config.toml
num_hidden_layers = 16
hidden_size = 576
num_attention_heads = 7
num_key_value_heads = 1
head_dim = 64
intermediate_size = 1152
vocab_size = 32000
hidden_act = "swiglu"
norm = "rmsnorm"
norm_place = "pre"
norm_eps = 1e-05
positions = "rope"
rope_theta = 1810.0
rope_fraction = 1.0
qk_norm = true
attn_scale = 0.125
bias = "none"
tie_word_embeddings = false
parallel_block = false
init = "normal"
init_std_qkv = 0.0179
init_std_o = 0.0202
init_std_up = 0.0179
init_std_down = 0.0
init_mimetic = 0.5
optimizer = "adamw"
learning_rate = 0.00136
beta1 = 0.9
beta2 = 0.99
weight_decay = 0.18
lr_head = 0.00924
max_grad_norm = 1.0
warmup_steps = 566
schedule = "wsd"
decay_fraction = 0.785
decay_shape = "linear"
final_lr_fraction = 0.0
batch_tokens = 262144
max_seq_len = 1024
doc_mask = true
train_tokens = 1185000000
max_steps = 4521
dataset = "wikipedia_en"
Each number is 50 + 10 x the weight over its row's rms, rounded and kept within 0 to 99. Layers, rows and columns count from 0. The size before them is the row's rms in percent of the matrix's.

# gate: layer 4 MLP gate, 1152x576, rms 0.0443, rows 161-227, columns 544-575
# up: layer 4 MLP up, 1152x576, rms 0.041, rows 161-227, columns 544-575
# down: layer 4 MLP down (transposed), 1152x576, rms 0.0396, rows 161-226, columns 544-575
gate161 093:49 58 54 41 44 35 44 40 49 60 49 58 55 64 58 71 43 43 40 65 49 51 56 40 54 55 37 62 58 62 51 65
up161 095:55 73 63 56 56 26 51 57 68 64 63 42 67 46 61 43 24 58 46 47 55 46 45 61 25 35 57 47 53 59 44 49
down161 096:49 64 41 48 32 29 43 62 41 49 63 52 40 67 50 41 33 57 59 63 42 41 43 38 58 60 39 44 48 50 50 40
gate162 108:43 53 54 47 42 37 56 49 41 45 51 44 45 30 41 52 50 58 45 42 50 52 48 48 47 34 56 52 49 49 65 44
up162 099:47 53 49 54 47 40 60 54 58 40 36 41 53 29 42 42 58 34 54 49 31 47 36 47 51 59 43 61 50 43 41 41
down162 101:36 48 58 47 34 42 50 59 63 47 37 56 83 39 55 48 58 46 46 48 60 57 44 52 67 46 43 56 56 38 45 47
gate163 101:68 37 50 46 48 45 43 55 48 59 43 48 47 60 52 69 37 50 75 44 61 67 52 38 78 40 34 54 61 37 70 58
up163 101:46 60 36 46 46 44 40 47 43 42 51 56 55 41 45 48 43 57 70 47 49 65 51 54 53 58 41 58 40 66 61 39
down163 102:49 31 55 46 45 61 37 50 37 61 50 48 37 58 34 35 57 38 54 48 55 46 52 54 73 52 52 64 56 47 53 62
gate164 092:70 39 33 34 54 49 57 47 51 53 37 40 59 54 50 37 49 40 42 50 69 36 39 57 44 41 53 40 60 30 30 45
up164 087:35 44 65 61 53 59 47 50 73 34 36 47 41 45 47 61 46 43 55 45 53 62 44 53 45 71 59 37 46 57 51 27
down164 092:48 55 40 49 59 66 44 60 59 62 54 44 75 43 59 29 53 29 59 49 61 41 59 33 54 37 60 40 57 60 46 42
gate165 092:43 39 35 38 55 36 39 60 59 47 35 58 57 48 48 52 40 41 46 54 50 64 44 56 51 53 64 61 47 59 64 48
up165 097:51 53 48 63 38 51 49 65 26 66 44 36 33 63 61 49 52 31 62 64 58 48 46 33 40 40 46 37 55 47 62 41
down165 099:66 43 55 53 38 46 53 53 60 53 50 51 61 53 60 57 55 56 59 34 53 34 48 64 35 37 66 49 76 47 50 44
gate166 100:50 41 46 44 54 57 52 67 52 43 51 68 50 44 30 62 38 53 41 41 60 50 44 39 51 60 35 51 71 60 68 47
up166 102:60 51 45 59 49 53 52 54 46 58 54 37 39 31 33 43 58 40 50 43 50 56 63 43 58 33 46 48 52 52 52 33
down166 103:47 66 43 47 33 61 38 54 51 51 37 55 29 43 35 55 50 63 38 54 33 64 55 64 57 52 34 55 25 44 41 49
gate167 098:39 51 46 43 56 52 74 43 44 57 40 63 62 39 46 44 43 48 54 52 55 71 38 63 36 50 43 50 43 45 58 51
up167 097:53 38 63 43 46 65 41 56 46 41 45 34 55 49 33 54 67 57 29 52 65 51 56 59 47 56 65 32 50 63 45 33
down167 100:81 51 44 41 67 64 41 58 34 52 59 55 47 56 49 52 48 52 54 35 53 65 49 49 60 50 36 46 43 57 65 56
gate168 111:41 36 54 49 33 53 65 49 32 39 41 58 50 42 75 47 58 51 36 33 39 43 43 46 55 63 54 42 69 40 58 66
up168 103:51 57 38 49 41 71 45 45 51 47 48 42 54 52 56 40 63 58 56 63 47 43 50 44 68 62 41 57 47 54 52 47
down168 104:58 49 63 62 52 47 57 47 54 49 49 52 67 66 51 43 31 52 72 36 55 59 43 55 54 39 51 44 45 29 41 57
gate169 093:54 48 63 49 41 59 41 60 48 49 44 34 62 48 49 68 47 49 63 56 41 37 53 55 61 55 69 44 64 27 61 51
up169 096:53 57 47 61 51 46 61 42 32 41 57 43 49 67 22 37 42 71 47 51 62 52 44 58 61 63 50 59 44 43 30 61
down169 095:64 47 49 65 62 38 27 41 45 64 48 59 52 33 58 45 32 30 49 50 45 37 56 65 42 50 47 55 56 73 53 34
gate170 112:48 44 50 55 55 34 51 61 55 51 78 54 58 38 43 34 56 51 54 66 62 60 54 63 33 46 58 51 59 38 36 37
up170 102:42 57 53 55 45 55 51 40 43 55 63 63 31 44 65 36 51 46 47 46 53 44 67 36 42 27 56 49 48 50 31 59
down170 106:47 55 61 48 57 60 47 51 59 57 63 49 65 36 50 57 38 44 69 60 45 52 59 73 43 43 42 27 46 54 48 53
gate171 100:39 46 42 36 55 59 39 55 66 30 49 45 32 56 41 45 59 59 60 43 65 58 36 40 56 46 38 38 45 41 46 71
up171 104:64 53 62 50 56 61 35 54 38 60 40 64 27 49 35 38 57 49 40 44 46 52 46 35 59 37 62 51 45 53 63 49
down171 102:43 63 49 48 42 28 48 58 51 41 55 48 41 60 55 41 51 37 36 35 37 22 60 45 42 72 51 50 43 48 61 50
gate172 102:31 58 69 52 35 44 47 34 57 65 54 45 55 28 60 45 42 39 24 49 44 46 51 52 67 63 56 44 66 54 49 39
up172 097:65 58 52 54 55 54 52 57 46 52 65 32 53 54 49 60 40 67 68 51 35 29 53 40 49 34 61 51 41 58 47 42
down172 101:57 54 51 38 60 61 49 62 46 46 52 20 58 65 50 34 61 40 52 47 46 42 40 74 73 35 47 53 49 61 56 53
gate173 094:37 63 56 41 62 39 42 25 57 48 61 65 43 36 64 46 58 41 41 56 56 48 63 47 38 59 59 52 54 58 60 31
up173 092:51 57 63 45 41 65 53 60 57 57 57 44 58 53 35 50 40 49 43 57 36 58 64 53 46 65 64 55 51 52 46 51
down173 093:62 63 48 56 58 66 62 50 48 37 41 38 37 51 37 37 42 71 51 55 40 53 42 46 61 48 44 45 35 50 50 47
gate174 093:51 51 51 51 63 72 51 30 44 72 32 58 38 44 51 59 67 58 61 55 27 53 51 39 51 45 51 49 57 54 53 50
up174 095:49 46 41 52 61 48 62 44 47 55 64 33 47 50 41 44 32 64 40 64 60 41 60 55 55 39 63 66 37 56 63 51
down174 097:67 52 51 50 61 65 51 44 46 45 34 66 29 39 34 50 54 54 59 53 52 66 51 44 58 59 58 56 44 57 53 53
gate175 105:46 66 56 30 59 46 38 57 51 68 42 34 58 56 52 46 44 31 50 51 61 68 45 47 44 38 47 53 53 44 52 64
up175 106:59 50 56 67 65 50 68 42 50 73 62 64 70 50 74 60 39 47 47 48 55 66 55 57 39 51 56 43 58 53 46 42
down175 103:63 57 56 50 56 51 55 49 61 48 49 34 52 59 44 62 61 42 42 51 68 57 47 43 66 62 59 37 69 64 58 53
gate176 092:46 43 53 49 53 50 48 40 37 42 46 55 41 62 50 41 57 33 66 44 52 51 59 55 45 63 38 55 46 66 46 43
up176 096:61 41 50 50 66 43 56 75 59 41 52 57 44 64 51 44 64 65 55 43 43 40 61 41 46 46 53 49 53 44 49 55
down176 096:48 49 65 62 47 57 49 56 45 57 47 48 50 40 40 45 42 52 38 43 55 34 59 53 46 50 52 39 45 42 58 51
gate177 094:52 60 75 41 65 56 59 42 34 66 49 65 72 57 51 29 47 44 43 51 45 42 52 46 27 44 53 20 54 63 76 32
up177 093:53 42 27 45 45 68 48 50 54 32 41 51 43 60 35 48 74 57 54 45 51 54 64 57 31 47 35 57 36 43 57 55
down177 098:40 36 61 65 50 49 50 51 37 49 67 56 48 37 58 58 50 56 59 51 51 62 56 52 38 40 50 42 50 51 46 49
gate178 097:46 46 68 40 47 56 57 50 60 48 50 48 49 38 45 54 67 74 60 53 73 65 62 52 59 57 47 36 49 33 53 39
up178 098:64 45 55 51 56 67 44 41 60 49 51 40 49 49 53 48 62 67 53 60 49 55 34 60 54 30 38 47 47 59 48 60
down178 099:57 47 46 54 42 47 38 52 42 51 60 46 42 53 48 56 38 45 45 58 44 47 56 45 52 51 58 42 48 51 59 55
gate179 106:28 65 56 50 44 50 69 40 35 52 42 50 52 52 74 41 53 40 48 55 45 32 32 40 49 35 47 35 48 49 52 32
up179 103:22 45 64 53 39 41 48 54 45 42 73 42 48 58 71 40 53 40 49 52 48 53 51 56 40 45 53 43 66 47 42 32
down179 101:47 61 41 62 48 57 50 46 49 64 48 32 70 45 42 58 53 43 59 31 62 58 45 45 46 58 31 61 62 70 48 40
gate180 100:60 42 53 35 51 47 51 48 45 44 58 29 49 47 47 41 31 60 42 39 59 52 64 39 53 51 41 46 51 62 29 51
up180 103:54 45 59 52 43 49 43 31 43 54 45 59 56 28 66 64 55 51 57 69 41 55 52 51 52 58 52 53 50 62 44 36
down180 102:41 64 51 70 56 67 35 52 46 61 58 52 29 52 26 50 59 45 39 71 34 38 41 37 33 61 41 44 53 63 52 37
gate181 107:47 56 52 57 50 61 65 25 46 41 43 55 45 36 34 25 53 30 64 60 45 60 43 48 59 46 50 30 44 44 51 40
up181 096:39 52 51 59 36 37 45 48 46 67 56 59 57 35 57 45 44 51 34 46 35 52 55 55 34 48 69 44 46 52 50 38
down181 099:44 59 51 71 33 48 51 47 40 64 40 40 36 53 56 61 74 51 64 40 54 47 40 39 54 50 21 57 34 42 29 53
gate182 098:63 55 50 39 63 54 61 41 55 59 47 38 49 75 46 57 56 49 55 46 72 54 60 55 47 47 57 49 61 61 56 68
up182 098:57 68 46 46 46 26 40 61 42 59 66 65 56 45 71 64 44 41 33 49 61 50 57 51 40 54 47 36 47 49 34 46
down182 100:54 36 48 64 42 45 55 48 57 40 59 64 49 45 39 36 50 52 54 57 63 51 57 30 55 62 42 43 30 54 51 52
gate183 109:45 54 48 49 36 45 42 42 31 45 59 54 68 42 51 50 50 51 35 55 63 63 46 40 41 40 45 44 45 46 54 37
up183 102:48 63 60 33 56 62 56 22 43 55 41 32 55 35 48 60 62 40 56 45 48 54 54 26 56 54 39 52 43 33 55 45
down183 105:57 36 54 33 56 37 47 61 50 47 47 48 37 43 44 67 57 38 49 52 44 47 28 51 41 54 54 70 62 44 54 44
gate184 096:40 57 62 40 53 47 61 26 44 46 53 43 38 44 50 51 54 32 54 40 47 51 58 45 61 43 43 43 38 43 49 51
up184 095:39 65 53 45 52 38 75 45 58 60 42 40 49 39 34 62 52 55 58 51 58 62 56 41 60 64 62 40 48 34 46 52
down184 096:47 49 56 44 33 46 56 68 41 49 37 41 60 52 61 45 46 39 53 41 53 45 47 41 42 50 50 41 32 36 44 61
gate185 097:70 62 56 61 52 56 36 67 69 55 40 44 51 37 54 34 55 44 61 33 60 59 32 36 55 49 38 45 63 65 58 40
up185 099:61 67 42 54 45 47 51 61 55 22 60 57 60 55 58 52 56 43 55 40 45 46 62 61 43 60 41 57 71 55 59 65
down185 099:60 55 53 37 30 62 43 59 38 53 49 45 62 60 27 56 45 52 53 42 55 40 47 44 47 51 55 62 58 39 41 52
gate186 104:50 67 54 41 46 64 61 44 55 27 51 68 61 45 46 45 45 59 29 50 31 49 41 54 41 60 44 58 36 70 51 41
up186 105:46 57 27 56 48 60 54 34 50 41 43 33 36 53 53 40 31 66 51 43 44 38 53 30 48 61 34 60 57 48 68 24
down186 105:53 50 63 39 37 50 52 50 37 57 35 37 71 65 57 65 39 36 49 34 64 64 57 53 44 36 53 38 44 56 48 67
gate187 109:57 46 67 46 45 45 36 55 49 47 43 51 44 66 45 71 58 37 58 48 64 49 46 30 67 54 36 44 38 34 54 64
up187 105:39 44 49 21 52 58 34 40 59 59 51 39 46 55 58 49 38 59 46 54 42 54 61 39 55 63 63 56 43 53 45 43
down187 104:61 54 58 58 47 40 38 36 41 33 38 63 42 58 53 55 54 48 38 67 49 48 62 66 40 49 46 50 28 52 54 45
gate188 079:58 53 81 41 50 54 46 45 43 51 47 50 36 50 55 46 56 57 66 43 53 52 39 41 62 61 55 41 45 35 56 48
up188 090:44 42 43 43 57 55 51 54 58 57 51 54 83 39 54 37 34 53 47 62 53 70 48 58 29 39 41 52 63 64 43 48
down188 095:42 49 48 32 58 54 65 47 44 76 52 41 62 39 62 51 45 43 49 38 47 53 30 63 61 46 50 48 51 36 39 52
gate189 100:57 40 53 53 34 40 56 50 53 54 63 52 55 48 42 65 54 57 64 30 40 52 39 47 60 43 51 49 42 44 46 48
up189 097:73 62 59 50 56 44 58 51 68 37 45 47 59 61 32 48 45 54 54 56 54 57 34 45 57 40 38 54 53 62 46 59
down189 096:64 60 54 42 57 48 60 52 54 29 55 45 77 62 41 60 76 44 52 53 59 64 62 43 66 41 36 46 42 45 56 60
gate190 093:49 59 46 47 60 52 56 40 55 41 53 63 48 42 35 57 47 31 51 38 48 42 45 55 41 42 67 23 44 48 37 33
up190 097:54 59 43 29 62 35 45 67 37 50 64 44 58 60 48 38 42 42 39 47 44 54 47 75 50 47 52 64 41 44 73 56
down190 095:50 43 46 46 50 49 34 56 25 23 62 62 34 52 44 47 50 54 62 60 37 20 48 52 32 59 61 43 63 52 49 36
gate191 106:37 37 49 57 61 45 56 58 50 57 64 56 43 43 53 51 40 59 46 48 50 52 49 49 58 48 50 36 47 52 46 43
up191 106:46 39 69 27 41 50 60 61 55 53 47 34 53 37 50 64 50 51 45 58 39 25 44 38 60 52 57 59 45 60 50 53
down191 101:65 60 47 48 41 48 40 59 46 47 65 55 44 56 48 63 49 56 37 41 48 28 51 51 58 36 37 38 59 36 32 54
gate192 107:45 35 43 48 44 58 65 49 37 43 47 55 52 47 49 53 55 46 53 35 41 32 37 47 39 30 53 52 63 37 51 54
up192 102:59 50 59 50 62 46 54 48 47 42 58 26 44 63 49 51 48 44 77 39 61 38 47 59 50 45 56 41 31 40 51 57
down192 097:62 35 57 67 59 58 44 60 46 63 46 42 55 63 45 45 63 51 43 59 48 52 54 41 52 53 54 59 53 45 56 61
gate193 098:52 38 50 69 51 70 51 42 39 54 42 53 52 46 60 30 17 32 44 32 62 51 39 44 27 31 58 60 45 50 51 46
up193 092:49 47 61 68 46 53 53 39 46 48 46 75 47 42 56 44 33 59 38 49 61 49 48 44 47 37 58 68 52 41 50 51
down193 098:41 56 47 46 57 32 59 49 48 46 44 55 44 40 43 68 70 57 50 50 58 57 53 50 58 38 51 46 47 42 43 45
gate194 100:54 49 54 41 56 65 41 44 73 56 49 44 49 44 40 74 54 42 56 41 48 40 56 58 56 25 46 45 52 34 45 57
up194 098:49 50 48 59 63 41 58 46 54 52 68 49 60 58 48 57 34 62 57 62 58 46 36 59 49 42 57 64 59 40 39 51
down194 101:51 40 38 42 46 61 38 56 53 50 39 57 38 42 60 53 65 40 43 40 55 39 58 65 48 53 33 55 47 55 47 46
gate195 100:61 48 48 48 55 45 52 49 19 67 72 44 45 74 59 41 49 60 45 50 57 44 42 43 27 49 51 40 66 47 65 59
up195 102:27 49 47 40 34 53 42 30 54 45 49 44 56 37 45 49 40 57 57 57 37 57 49 47 64 52 34 60 27 52 59 42
down195 105:42 45 43 48 53 56 52 45 34 39 72 52 48 71 26 49 37 53 53 47 57 66 61 30 47 48 62 47 38 53 59 49
gate196 095:45 36 46 35 52 40 48 54 47 64 63 39 44 51 36 65 64 68 56 64 38 48 48 50 64 40 64 41 38 57 51 44
up196 100:61 61 54 55 56 53 65 35 53 39 56 53 71 57 45 44 34 55 42 57 33 51 41 43 47 58 50 46 52 57 54 33
down196 099:46 71 45 49 57 56 76 42 62 67 46 37 58 47 61 63 48 33 40 41 43 37 43 68 38 24 56 57 42 40 48 49
gate197 107:20 47 54 52 36 69 55 58 60 67 40 45 43 34 53 42 44 52 48 58 53 53 45 56 44 52 56 44 33 50 55 54
up197 098:42 49 41 61 42 40 43 53 66 65 46 48 58 47 48 62 60 47 50 49 37 44 56 70 52 43 54 43 44 49 37 54
down197 081:51 34 55 40 57 57 50 38 55 43 50 53 53 49 45 58 40 45 44 55 41 72 37 53 52 41 37 58 56 33 72 43
gate198 108:35 53 51 55 49 52 50 52 47 49 47 38 43 64 63 54 55 33 47 41 49 58 47 23 56 54 40 45 54 34 53 50
up198 103:45 77 34 47 49 60 59 38 55 39 61 50 46 62 69 28 49 66 55 73 72 45 49 50 27 37 59 70 47 45 53 35
down198 103:31 57 66 44 63 51 50 52 34 40 58 66 46 45 57 41 47 56 59 46 62 31 70 51 47 66 48 36 47 56 46 63
gate199 093:41 63 39 56 58 37 34 49 55 68 52 55 55 36 49 38 42 43 55 41 58 56 23 52 47 51 37 56 70 63 53 61
up199 099:33 49 52 36 34 64 56 42 59 46 62 48 39 37 68 47 59 36 45 36 63 43 63 62 27 50 43 46 50 57 53 40
down199 099:55 48 50 50 66 46 46 51 50 55 51 47 45 56 54 30 34 45 52 49 62 56 53 60 26 46 48 63 58 48 41 45
gate200 094:37 40 54 39 37 44 62 55 48 35 51 46 46 41 50 48 57 35 63 56 51 45 33 52 30 45 70 46 46 52 32 62
up200 095:40 66 55 44 39 58 57 55 33 55 53 53 45 55 56 45 62 59 27 40 51 62 46 44 55 60 46 36 34 40 61 50
down200 098:71 51 61 35 71 47 39 35 35 57 58 61 37 45 75 57 66 51 66 69 51 71 37 49 48 49 49 60 32 52 33 61
gate201 092:49 70 59 50 60 55 68 48 35 38 53 40 42 59 52 56 57 51 56 42 48 66 68 54 35 37 33 45 49 47 29 65
up201 099:42 46 62 43 46 37 55 33 55 52 52 41 40 60 50 58 34 42 43 53 42 41 56 48 47 55 39 51 52 63 46 60
down201 094:47 49 58 56 69 52 67 47 45 28 47 48 41 41 45 50 61 54 51 53 35 51 64 53 45 65 42 60 52 64 48 54
gate202 096:47 48 64 38 60 50 61 44 61 65 53 38 50 57 53 62 57 33 58 70 57 59 57 42 56 67 51 49 51 44 48 44
up202 099:41 39 44 55 54 44 66 37 55 58 46 52 50 48 49 45 61 57 58 58 69 62 51 45 56 63 49 49 56 55 45 42
down202 099:56 62 64 36 63 54 58 43 62 39 40 53 35 37 52 63 42 66 56 58 36 64 48 36 26 30 47 62 39 52 38 57
gate203 098:53 45 49 50 52 39 54 47 77 46 44 49 45 44 66 48 53 37 50 38 65 51 43 61 48 42 58 64 56 40 46 40
up203 101:57 43 40 57 43 49 41 41 55 51 33 60 61 63 58 42 41 30 45 42 64 67 49 61 44 39 51 30 44 61 39 54
down203 103:39 63 44 40 40 49 58 64 55 51 64 57 62 47 48 60 54 38 37 52 43 58 51 51 44 52 44 37 43 48 54 52
gate204 097:47 49 37 49 34 57 33 39 59 32 50 54 48 46 41 67 50 59 56 55 52 47 43 50 64 37 49 59 45 34 39 52
up204 101:42 28 60 44 38 65 47 64 41 71 55 29 54 39 65 49 49 58 58 52 64 59 62 48 50 48 57 50 56 44 54 44
down204 100:58 62 37 43 55 52 57 43 51 39 59 43 33 59 56 40 59 61 49 57 54 60 46 38 55 52 46 60 40 50 51 48
gate205 100:47 46 62 50 54 48 44 29 48 35 63 25 49 53 47 53 43 53 69 43 57 24 44 47 34 57 55 44 34 41 50 50
up205 104:63 50 32 64 26 46 45 67 68 49 41 56 52 43 42 78 60 53 43 41 67 44 47 41 46 60 63 20 47 55 48 38
down205 102:65 54 62 52 61 41 41 59 55 63 59 53 50 65 74 55 41 54 50 66 54 49 43 62 62 47 30 44 46 61 67 52
gate206 097:43 46 57 57 56 38 48 49 52 52 36 66 37 45 41 54 56 52 55 55 63 54 52 61 63 47 43 46 52 27 16 57
up206 096:37 50 57 49 60 51 45 36 50 42 58 52 30 65 48 44 31 42 52 35 24 40 55 49 42 52 51 44 38 44 56 51
down206 094:53 47 41 43 55 44 65 72 60 56 43 28 24 50 60 54 39 49 57 33 56 60 55 51 42 52 51 47 54 49 44 42
gate207 095:57 56 51 36 49 59 47 68 54 39 51 57 42 52 57 51 53 46 50 46 43 46 45 46 49 64 24 39 58 59 65 42
up207 099:62 52 22 39 58 49 59 74 57 49 51 46 56 54 51 38 54 53 48 38 66 41 62 53 39 44 45 62 54 55 54 48
down207 098:58 60 37 55 55 41 55 72 39 39 59 51 33 54 60 28 43 60 49 40 42 39 55 46 31 50 40 45 52 59 49 31
gate208 093:37 52 57 57 48 54 55 52 30 37 53 65 38 57 73 43 39 39 53 36 67 54 51 56 53 57 35 32 36 51 61 42
up208 096:64 39 39 51 71 42 59 60 38 60 51 66 43 54 46 58 50 27 64 54 41 41 51 46 38 38 50 41 55 39 48 57
down208 100:45 51 73 60 40 56 58 51 57 40 35 37 68 36 50 66 59 38 39 58 63 63 65 58 45 41 50 57 59 64 42 47
gate209 099:43 32 61 42 52 64 55 55 39 46 66 46 42 48 39 41 57 60 56 52 60 54 43 36 56 54 72 69 51 32 53 45
up209 098:57 63 42 53 67 49 53 65 60 42 40 51 61 52 44 51 67 69 34 34 44 58 45 51 37 39 37 51 52 60 49 58
down209 100:53 59 51 53 55 34 54 48 45 63 38 46 25 54 53 62 51 50 31 39 54 66 42 47 31 63 48 53 50 44 53 43
gate210 103:61 48 33 55 58 51 50 58 64 37 45 48 76 50 48 63 42 54 60 25 62 53 43 52 53 45 36 51 62 47 27 71
up210 103:64 47 33 50 55 72 62 51 46 55 58 40 51 60 49 43 43 46 56 48 29 53 40 36 52 54 43 42 49 60 37 56
down210 102:56 52 40 39 37 46 47 24 43 64 44 46 54 48 46 53 43 53 54 48 35 52 45 50 43 47 42 56 62 48 62 57
gate211 093:31 56 54 34 54 65 31 45 39 45 46 42 40 57 61 45 37 55 54 41 48 47 47 45 51 54 59 45 63 54 54 44
up211 097:62 42 48 70 44 55 34 44 45 48 57 64 49 42 66 49 58 50 44 55 46 51 52 56 49 32 46 68 55 38 49 52
down211 099:59 46 52 55 43 47 66 30 46 42 56 63 35 47 43 62 56 48 44 71 41 51 62 56 65 47 54 47 48 51 31 48
gate212 099:35 62 45 47 44 28 52 51 39 47 52 55 45 53 52 59 32 65 61 35 52 68 48 51 49 41 50 26 57 47 55 48
up212 101:53 46 60 59 58 52 59 64 49 61 45 37 51 43 62 60 64 50 39 68 63 62 64 42 58 44 45 50 42 42 31 50
down212 104:46 48 45 44 45 50 37 43 52 43 32 49 56 41 44 44 56 61 54 61 55 48 53 67 64 53 54 55 43 49 58 63
gate213 102:46 41 64 45 39 50 45 44 45 48 59 47 42 45 54 59 44 52 42 55 55 55 58 63 43 48 62 61 40 58 53 36
up213 101:48 69 52 49 63 51 61 32 51 36 62 71 59 60 41 45 45 48 35 55 57 57 51 54 65 51 38 62 57 51 45 46
down213 100:55 51 36 63 45 51 57 45 49 40 41 45 43 72 34 49 55 43 52 48 61 50 56 76 35 48 39 47 34 52 45 36
gate214 113:61 58 61 46 57 42 40 50 32 55 60 62 56 24 47 46 35 44 50 50 40 72 68 46 59 61 50 34 58 46 43 37
up214 104:44 74 55 51 38 39 57 60 62 41 57 52 42 28 49 45 32 51 41 53 35 47 50 28 38 61 60 59 44 47 70 44
down214 105:53 60 53 49 62 60 50 38 54 37 53 63 43 45 55 43 51 50 68 50 48 62 42 43 45 60 60 39 41 70 31 71
gate215 096:44 54 48 36 50 63 46 65 54 42 58 37 51 51 44 47 45 45 61 47 52 60 57 50 48 63 43 58 63 66 49 48
up215 098:50 34 43 75 41 59 45 53 60 67 50 30 57 62 42 42 61 35 50 64 55 49 34 67 53 30 54 54 48 24 42 69
down215 100:42 38 28 45 27 71 58 52 59 56 59 63 66 46 41 49 56 42 44 37 41 42 58 45 56 29 54 47 54 39 52 48
gate216 092:67 52 54 59 39 41 57 38 31 73 36 43 59 44 45 48 65 31 43 44 59 52 34 37 57 35 45 49 46 56 54 56
up216 092:51 65 50 45 48 70 50 48 48 46 53 45 43 41 52 41 34 54 47 41 36 39 38 56 66 29 50 41 51 49 57 54
down216 092:52 46 48 40 60 54 47 64 50 77 74 52 52 42 65 42 34 51 61 43 49 60 35 55 54 56 40 44 48 57 47 53
gate217 097:43 55 34 37 48 56 58 62 51 50 68 44 43 46 39 47 54 56 35 63 52 43 50 44 44 50 37 49 42 61 42 38
up217 103:44 44 48 44 45 37 35 43 51 50 38 56 47 51 42 50 55 51 37 56 67 52 54 68 66 42 48 60 57 67 43 52
down217 103:51 43 30 34 51 61 48 69 59 42 58 48 48 68 37 64 70 63 64 65 63 65 54 46 54 40 68 55 62 62 38 53
gate218 083:37 56 32 39 48 74 48 46 53 46 38 57 35 46 56 50 51 51 52 34 51 59 53 55 60 37 42 47 62 47 66 49
up218 096:35 53 46 49 54 68 39 49 48 38 45 56 46 50 46 39 60 49 46 43 44 63 58 52 69 56 56 54 24 42 38 50
down218 090:71 56 49 59 46 56 48 58 51 44 64 39 42 60 59 60 55 49 39 47 54 35 67 53 62 40 49 60 47 63 66 47
gate219 091:62 33 51 47 49 46 46 61 65 55 51 54 51 49 35 52 42 33 59 60 53 48 43 47 50 21 69 55 62 50 40 60
up219 094:54 41 50 67 64 53 49 54 39 54 56 47 55 40 45 39 46 69 56 63 49 50 48 38 41 48 43 58 50 44 51 50
down219 096:55 44 35 53 27 52 34 37 54 53 76 49 36 44 45 54 52 69 49 53 53 53 52 27 48 77 36 54 45 58 52 49
gate220 095:55 53 48 49 52 41 36 59 57 34 27 56 54 48 42 43 50 45 48 26 57 72 56 48 54 52 33 54 51 46 57 48
up220 093:55 66 69 61 47 71 58 31 54 52 46 34 55 53 49 47 59 50 46 41 44 51 46 63 50 50 49 56 55 41 60 44
down220 097:36 60 50 47 35 75 62 53 48 35 51 47 60 43 54 59 52 58 47 46 46 43 50 49 40 62 42 58 36 45 42 47
gate221 102:37 36 54 31 53 46 32 56 46 52 46 35 52 51 45 65 50 61 54 52 51 33 45 52 45 51 29 49 50 76 51 53
up221 103:61 61 53 54 49 63 59 40 41 53 52 55 46 53 67 52 35 19 42 39 49 40 38 66 52 40 62 37 44 59 40 36
down221 102:53 41 57 53 48 39 34 51 61 29 42 51 44 56 50 50 35 55 38 52 43 40 36 45 38 33 45 65 36 57 56 37
gate222 080:56 54 56 55 41 56 63 42 42 44 51 47 49 44 63 58 47 43 50 37 49 55 53 60 31 48 41 50 47 46 50 40
up222 084:80 59 41 64 45 59 54 44 53 46 41 38 39 56 49 57 40 46 49 52 40 54 66 56 62 62 45 65 27 56 36 43
down222 089:53 48 40 44 53 38 57 44 58 49 48 39 56 51 33 55 33 74 66 59 51 42 62 39 66 49 64 68 42 68 45 59
gate223 098:46 44 56 38 56 54 55 49 44 33 51 61 66 47 55 44 42 33 51 62 52 45 56 54 65 43 55 46 47 41 47 57
up223 100:57 20 51 50 48 52 36 40 47 60 47 49 58 46 69 37 73 56 25 43 56 64 51 37 44 48 48 59 47 46 51 54
down223 102:62 49 55 61 50 53 44 47 40 46 42 37 63 65 54 59 40 48 61 44 53 53 74 46 53 61 35 54 52 59 32 59
gate224 108:58 27 57 55 42 60 67 47 31 55 50 44 47 51 48 56 49 59 53 32 40 66 34 45 56 49 48 63 44 57 46 43
up224 106:27 42 60 58 40 40 48 41 49 49 55 60 52 64 53 57 37 40 73 58 49 56 62 42 34 48 64 41 53 66 22 62
down224 105:45 48 47 58 45 45 56 49 54 53 56 52 69 54 46 49 38 60 44 40 50 42 58 41 64 51 52 52 47 50 53 50
gate225 103:34 38 51 44 38 53 59 55 61 45 72 63 63 38 52 74 30 53 57 49 62 41 58 55 51 41 49 37 60 45 26 46
up225 101:48 63 37 40 43 45 63 56 42 65 64 47 66 56 40 56 57 54 42 51 52 37 64 58 59 40 48 39 34 58 47 54
down225 101:40 73 53 47 54 71 58 63 51 53 58 45 40 46 41 46 44 51 63 48 49 48 52 40 45 56 42 62 41 50 29 44
gate226 095:65 58 44 62 66 32 48 51 49 62 43 32 67 36 55 52 29 50 41 49 48 48 39 58 47 29 45 70 43 63 58 48
up226 093:47 49 66 46 50 61 42 42 24 55 61 49 57 49 32 46 34 56 54 69 61 45 30 51 44 45 32 48 40 45 69 52
down226 091:39 59 44 47 58 63 42 35 24 46 58 60 66 58 53 59 58 57 43 67 49 42 50 66 64 30 52 39 55 42 57 49
gate227 098:59 39 69 39 53 35 45 53 57 58 50 55 61 54 49 54 48 46 68 66 60 60 52 53 34 54 44 53 59 48 49 49
up227 094:44 52 50 48 46 51 49 40 50 57 47 40 59 47 74 48 58 58 39 55 49 49 39 41 43 54 61 63 54 36 52 44